{"n_layer": 13, "d_model": 192, "n_head": 6, "n_kv_head": 6, "head_dim": 32, "d_mlp": 512, "vocab_size": 8192, "activation": "geglu", "norm": "rmsnorm", "norm_place": "pre", "norm_eps": 1e-05, "positions": "rope", "rope_base": 13300.0, "rope_fraction": 1.0, "qk_norm": false, "attn_scale": 0.177, "bias": "none", "tie_embeddings": true, "parallel_block": false, "init": "uniform", "init_std_qkv": 0.0267, "init_std_o": 0.0, "init_std_up": 0.0267, "init_std_down": 0.0, "optimizer": "muon_variant", "lr": 0.0108, "lr_mult_down": 2.0, "beta1": 0.95, "lr_head": 0.0066, "grad_clip": 2.0, "warmup_steps": 200, "schedule": "wsd", "decay_fraction": 0.87, "decay_shape": "pow", "final_lr_fraction": 0.0, "batch_tokens": [32768, 65536, 98304], "seq_len": 384, "doc_mask": true, "train_tokens": 581100000, "steps": 9760, "dataset": "wikipedia_en"}
Each number is 500 + 50 x the weight over its row's rms, rounded and kept within 0 to 999. Layers, rows and columns count from 0. Numbers have three digits each. The size before them is the row's rms in percent of the matrix's.

# up: layer 3 MLP up, 512x192, rms 0.317, rows 236-246, columns 0-191
# down: layer 3 MLP down (transposed), 512x192, rms 0.212, rows 236-246, columns 0-191
# gate: layer 3 MLP gate, 512x192, rms 0.301, rows 237-247, columns 0-191
up236 120:515553534488630431476526539469471643428508395490497470528457535499539484470507545534554561538429433396434558433537497531527518493484487482491483549504596430478436513450507486569557543495449455550409462475507458500512544532486412539406526555409593416514575483478533534502481480519518544471530437485534522475548572504491456581555559615507545578468488484465407483504555558538529477528449479495451441587493493545395602475498547524451459509518542492497448572553532537547475654504461538514498544454462581564419491458523500522566506481497448474542378532537585522532495519425560433489
down236 099:506542495398554460512478536541450573498400522500556470525526535452581416397486472507450423477437566514441516530494449520528450512532506594551521496565476437554437434524457510645507497495464535520570516481523550529496493472499507483499446551522443564524414493460423568438401459501466440463500613458549484432484535516483501569516554502347559581472533503503451561499545545514588424571565492462481441452480475477452485362527522544579492562488507479551481522462559568539560451485478494542505591507537533480561512541527450441590507424384488560439479474569520579428468472539544560519
gate237 096:476499485569586483541429475409550443514532532519502451499532489543503443491570481531498511484403423549458465525478521570553617527486544622438488461546441471471477561558483499490415579451398594584575473458545506529518485463496513392470492546550441407484530478534525420512504483517546536481535463489505530486555491483447504521570553510516440490510491422490471478535513436547611512469471500515481449467388539495468600540457580453454474581416451468545458477431516533680491511484546490460497531419506494492622656485539472506499545528491472538467540572515572423520473506454497572442
up237 096:513476476496434502451485424603450487531500476496511520548558548471559483571591523483548557537546584493571463482410441493505444469517463454450525435497478545488532430541531541514530469571485435511496512577570517492456306474524493538514555457517489571441439502446525472461546550456490448485434525491432569472395525507570523468474518545535525544513444534525472528500572477500469478515477475519518614711502449486492573499550504502543534453554573475538526443432459456442464457526398513535478511528506499493523420521553500352401381577576475460525502416480535532517449424489482522478
down237 099:502509541540506574436480448509488479514557488472531506412462531547523547485481494572432485442533525441558510507547495455526601521524491421561537572447454494388464613512485485494532521454488479449476449357468477487550548447514605537502505553530563537495548556534512557509489433545495451593418511530414437402543516500462570525564492539482535576394610563501522548589550470493547552485399540467432558403529575514522545478450511588486447560488513472397504510550562548473519493385486483572440606479535543440545461430511478576504555443477506539505468510503542535437408507460501520583
gate238 102:473500558506560530559389596487522511491421472515535498544476542498506582407439454535423561424555449464472417586506473466479451442503529434544437408470575526467611510504519467447465406433513488574474566404450411423456468524460420492544514502572461529509582509493474545528399445500474546444505510417514469515491540509618512498549521526509467578426495523577483516545514535407565536507508555512398402537473570478474610577503400529491534543441560568431523492445547503408505513508540456525526505516431465496504476520579524482551509571543478485493570485521488468422493395456487517448
up238 095:602466529440626536439484499533499480483537458454428471534448527622498543422548382515488461468561493444490445510522496414571493500403568452496594491557528517536509439439496538486494548554534535489470480449433506485473433571524550437551430485445530538532564548478495492411420398519452555551438630520526479438456487528466514482492460365457475544416398560455609518506496486462513433478402542539570443457517482445510485544457473572511501439473498471535511488487497525519622477612388479541527447551506514530495486485473414469479473526523551476495535488494555519520456564573531443428
down238 100:595526551473496436534517547409528494480463558499519540454456450499323568445568452479527469502554494556556460477540489509505426545501488454469492506453473451541503522415450620532435510500482521506532539487522485535422498425539507559573483470493560464416494485499491587471466508508502501550503482471464529625524455471402414553481562517572521412499508519471529519463437492477550469496501471458508471542473469494417468601466462484486395483598532486502490345575466413551542601563459450477496369574516468617564534549513577483453533474481509449565473477553475578480500542554444444429
gate239 101:431367507574534568528496571559612498412528411516432539484502553476565434455504459526480535508503383402512517575510510517448511506491511454476415458503449520491473405576465506591435540484505428477508479469578560480491511505569563491525572502429532559513584443565523553538470445443544551385529526502537493516481549521515523492581438440492504440475601451520476534464509582459427454531442461438467516426469395539496469475597471561546476453432471420437460474562518517527435504539517426519441514393574462472538515545397550565523480575470509466488480539429412507564554498509481486475
up239 099:470399470462478559431486515484455518544560514456604523522518461434512459577482555529456499468483402537442555563517468520512501524513538503495554573457504499461599481571507541507440573433466488486555416516591506575455519490517420429539562469456490491565431520448488482464424445494622574495527433491532510499497620495397544488414567454522436527584550453547489512422518438566482439584518443398487518469500375535490542358429507521579514461476510575563447481474482505483505472430458514467483412377493522538512612458477548508511484539552556510505469529453440434547526526542451501532
down239 103:440539508529478479452510498456446497451547526537580527598558572433469453450430547553611503450509523400436492479423451450460621601473536443510572476423444506582501433527571563585498568445468491401459513438505485516567578449540501492441512449469487445595465430474551510505475437465554467518485497498482510525547540496437472502422463445478442518422561540489459561548437506512505530519433593523451481587483481520557535482421500447558520398478531436456500471476481462509536485497502460554446521562399581486527419594465532583500431476497566491439547395448498532546520511422507585438
gate240 094:567490425399427448560491518426520563498454489504513494528493583468607581493511486473542405471503423488464533456491479568508501488468574474428479469566520504474505440518553448605448546484553452488521572617450386531523570528549519450574518484549456492521537460497603531522538555568478482467547468574549465500546475473509446585494513441429529468501512478407447487477457514481470452537557564538451512533529517552465460537419446495542450487483634521555462492539471579517588504407511411516519546569538520481562483503366497460418507374416446512525524418396444535508480491539563467549
up240 099:504489535563450552466485510504490495463481430565462352525465530539505478478571534538427548573452529597551471539439455556594515454539486468488519610447545553561493627439505550500557509591576384473553446531476456516460462492514504490565460518452568574506556480582471393548454493589457399570549431508517417468451447466559497522547499566512488510504480453556453411441481511525467412455533640451492465467437542492509525542475433478470509583550488512507521428464562536527494412499510474544508478643459567558479506450464519526435511459480432500482554508486407513524523552457546501540
down240 110:449536560520433358504492497444583521563519488447502433586547474570469501515497501464450517473540485481581562471425520459455622465559397471561513484536528534608475472449509531526531480452455593642430534494479527473445552486391412525427444506401464574527504456512561437495450532479523571590497470471462524562517497558490462491505429496618540434494521523546519439414457467531530544432487522515549468496528478490553505519487574519485565537535557563527467540531555496570457408439498505462550480480360477569429477517453519535480493453460538445460547492595475543461537543580502584453
gate241 095:511470532501493362480416551518507439503537482507414455458533484585568555515486502616471402505449540535441474459534438550533488503514488501486452601512511511464463592478431501518472459522416542468514549557460545418436460548458509476483526532497335524565447490506516414453435494462477520585505461447490523441540462492433501484397532560530496501502523499418423570540525563504545512519600494550514482423502542572473513602576528487571567530518508517485498479426511458500420552560495532464561495566504581487481460393547423483531488496412408546596474398601551553425503486532535497561
up241 098:588470508477510458544515460483465438606421487569469527485450455557511550367524577480590602385436462508487547486486438479464557540564505447442465486552368462463404472475525551499504509526470450528518447596467507424539467551362505488506463468507478541471485437514590394458458469515532413505522443618442500524513556489460560531453560500456516467510449527549500505498574509547426447527479518460528470479478487470516493587507536435588392502471580536508584437492483413469494427547503470508462567508544454550555546457436432469452496594517466445502427423458511511518527511581567490534
down241 101:598503503469536564488536526526474453483476520575466472412476461487483479510562532424512458452450483521486476416547553591454406505547487514435512510631569478537410514559521488486498482515467561550510526511470480585429534564414607527513521489472550546529416500466454355544530399554471502433476447495424524592531504499482453524444443489574459460499407485461470522431522536471471509556504508491503492458534553458542597502571411424597515536507478586465546568377544515473506500426507544501477429435459413518544541378506496548430448499433507478501511447503532558456648502489505500440
gate242 105:487507429566473424528550563490529549551477515516555450409533665499441494564491502407414529487559531528412531520471430544526456485505490497476407498553508426489511544452516532461486478492474383618459479566495481557402508562488456476452524444597520482475535540437539501499528496608369507518517518525466537470454439410502483444524550503550501482542501530450538509440479512566572548549557560592471484503413469592505471489564430504451494489506539488414498512494499506517433474588495454561574560509465503541451378552543475554511397577434447494478518523534571512545505447598541528595
up242 100:568576494470496495522508538441496519502479505499561493503574588461436481499465583480531472408464473542508525472496565446470471501539487448546404458430544533468513491535466572469479455521450535491520564508556496445524542521555564633495543449502543516511407485587444533521600534560512496509414524509479503414475618458515514462486484550532516479499592525478580523498554550458535506466534513558451438584493544600480529452457549490475452472407506457587422371535504567446515454501525505543442496483575453455539502543394572422443524606439391473483573561483537557448475572540371474400
down242 099:411480522435550497522592542468567433522545508524484458542485562485525528512504493546423575489513489508490468424549464480509477372424561534560449511461492421461546505531492486440430444557528472466431545472517545532456467552436528480549467483517595523458506480512501495517498423524514382436531489605498469457517557508486457518570500599538616450519499526421505469433549432567446599517467499489457460528495449489510579524477569570475597501530515476481455568430569485561475534554400569484525638529491473497449408489552445576514463526410502456510559508646457492497557526496654490483
gate243 101:534564597477448429439476503497506439482541580560490455501410501501513491431430507527482507435466532543502533484472480546482548484332565570446596429484523471468557447522491409506531522475576494512516529513533452525504531523405523488499549656473430470523469443509447498478552474611477544536549481498573478390533519465413439442509467535495431456432401478457493360467455479511497493496504552512454426457498453449578491497511458484537529482520527478525443578561443483426508495477476553424483439433457496451454553533492392513553504552481486341521452378473485523475533500479596486527
up243 101:419529530455418562487440469521432555530401421580479490559546620571384488536401521548393520446488417564503433406399424525590475535517529519519485510487520496369540548539467475533426519558463511442457461501540480436481463487557526494465487487451493549515615560485528583598476516425483450468507525531534455534543430539518515500538528544573515501507549592547545480507536508512520444511460452542582531418522593538518434525504487562455545462439560413487463539541416526557555521414575403441528466545528520553504430484513429449559508516563511536501519500496500567501461503513448522434
down243 101:521530480513520439463621502501500420536641476503525422523530573549561462409490512481452486509526492500489545443518520482492472431520434479448467517541480568494584500522527530554469628482452452537488521477491442542473594477463450441526464553537425509426583538428536494519547565474526433564403466439520412423479484410512488537505479471530519520483445495465607487586469528466560503444488515558503534490496611527554471512499560539535455347597455534474476492447481424547465519412482487469465449614549538515423506525454575436412457480428478497494391479463607464427524473501555567523
gate244 096:415572550519441576499554493465605437631527496508474463370531487561448501486466448569503458480545462436486542473469396529498528461447538556531457530490511494592535559581451420533520501528558461513485490484501537483501489499572552525567426509416472514482506516508477464496523525526448486521493514576480487491592532594487465571550476545420500514527475463444459507565523436536516505447548538569397505374473486498528466500386442485384549471418573550438555429485467507556445431479481523501525456445565497510443455531578561514462392589422611527574471464478537609449555526535532503478
up244 101:552546432545489486560468577463415507340516490472513541641424466480536524558529577428507538513500505490498477477447543522437459430411489515513474470545387468468478452548456492469580475534432474525544537421514480616558571539495551572432477509522547590431491462470488554498447470513498492526473452394566455502519488501549555551500506452565443464444455496461524428463418604553443447445592524480471489548541552507524460507540501534412508528548448409524513519554432467529466550518535457456587499599461532501582504437512428537504551471488505390475387450576446429498488498529541498439
down244 108:503508496503455635506475480565488506380522508423472525519539473512633493463441495561535487496453530471455603531478469504472486463459429521486475547495470493429470446491471539518518535416419483466506493444519514528528480451551440522452511560558547539534521390476493539550463524401458556629473540471534496474525461426457605541576583507549467479500481509573518444455542556397578513487546449527552440470493497494463447500463530533395498491541587447500455465488439432502504462496536485512545537497506527481454488519468544652580537385418460417483596479442568409505409549522446598415
gate245 099:567504534470483491558520516556512432490551382544475435522497546512476453505531542509483471415561514523468472464583455376557394507495438458553527449491509531469629534510478510558629527482556520470575512536443591504552527491499622586577443466480530441492490520486549539502470477400377568470515519529467509513575439449519498537520476533526446610529462518477482445594552496437501491547557406566619511568463475525472504576486423505472531586501500495442461550510530538458533564559443417500536446550454496588588495535458459539463464531511531519567414476504511606447432451463504502455
up245 091:509533527540471533439538475389439512489472486482435494520571505510538522556476481407427567548566468512449479460366447525537487627468496399569523416559508559413435490482513450484480499451481522460443463532462493477481536490466468483479445497493529410519474404588556576472513496518556551459424531500469562479581548467460567464514491435454507433482441539457475405550453365488504479559561574476473576536525550497514431452489402512436440533533527549521566430473518452572491567520495511485509515537458432522455411598452457529501498526545554424499545615481503520587484539428378505577
down245 095:556484422428477544476541528547466528536500495444413517546501447428446571495511526504563346406531517482513545556563479485574384501561511476488505538536505538518496473525558430439600446483498504426535480497555465488480451442496575484516574506416493474567572452415516569500494544520449448491414567493414471461523489507446462488499456565461468569408494452568465480449507559508576523631446490478532406415451493431454519504439485473592490517522497477547511545522490517496490457513484507505456394519494524536671505520545468493496511595381505497556508386444527503472465552571610514484
gate246 107:551496536470464497450471458552464542415550497515518494469458594506515580524509458525495401565563515613526510444459546533496493496526575447563494451483531499467492512411437467376495513430520575577504456452574523492449525387548510489589550574493524565562494476514372502486452424560469431518507535516505497516507536496549589578452499623565507540524517488459540465491580449501425484600561452507585452556484451526516564612496489478518424473507436414521517421491492471513482508529475461479494473451425476494468644480436485458422620549471549483541506507469590418482540464568514448558
up246 107:546557499530552528406536558520547534591434463526468456517455561498525475492569515408529524566492448547541520536556359489510488501481505460505376574552512540520519483527459416567521446498496535455513547555415525531446547469462498544551496478537488484539467514440469504518546529497398398507616475515584431456419490497511475499591541383457522424521541444502554591527525532518533565508521465555386610543528491454475483460497568555501495550378573498470482620575473494456506448460585413556510512550519562545545432466495468485512511549520457516474447529502540596461565583532449588484
down246 107:391503548495548531557496536458527424542468421534497567490531571467491479549489477491521538555542491528562535466541449525531541532520521560465557474445597490468459482495475418577434458545435550572517552465568491524555619523445451474464464382461501545471540564524508404475418498466468486528516522469546555469470464550433550618546547407516453553530530539606451499520505497546577547590447564542551446542419503474523549428371570592565495473481554560527620549535563487509501479454581486617604508508471512587518530475561524494550492552528524498501489579527457520500500473525524567592
gate247 099:521369506538507516521506510643501544492495511500523486568480505511503453459509472516497448519491462571548490521511443537486556586582516496400469415545466488512431514552498582478484481488529455412462516536568591558507507474582503468398531498468583541444463428585438506522581460496492484528501452564501441431511470575530480447485529446591563532583403369523452544506528472560514503458425603443462532535405598562465546500463543582547466501544451478531483467624598430558591526460540479550457488477526520456540494588465582519427474530541506554463432561443528419537532500483507478508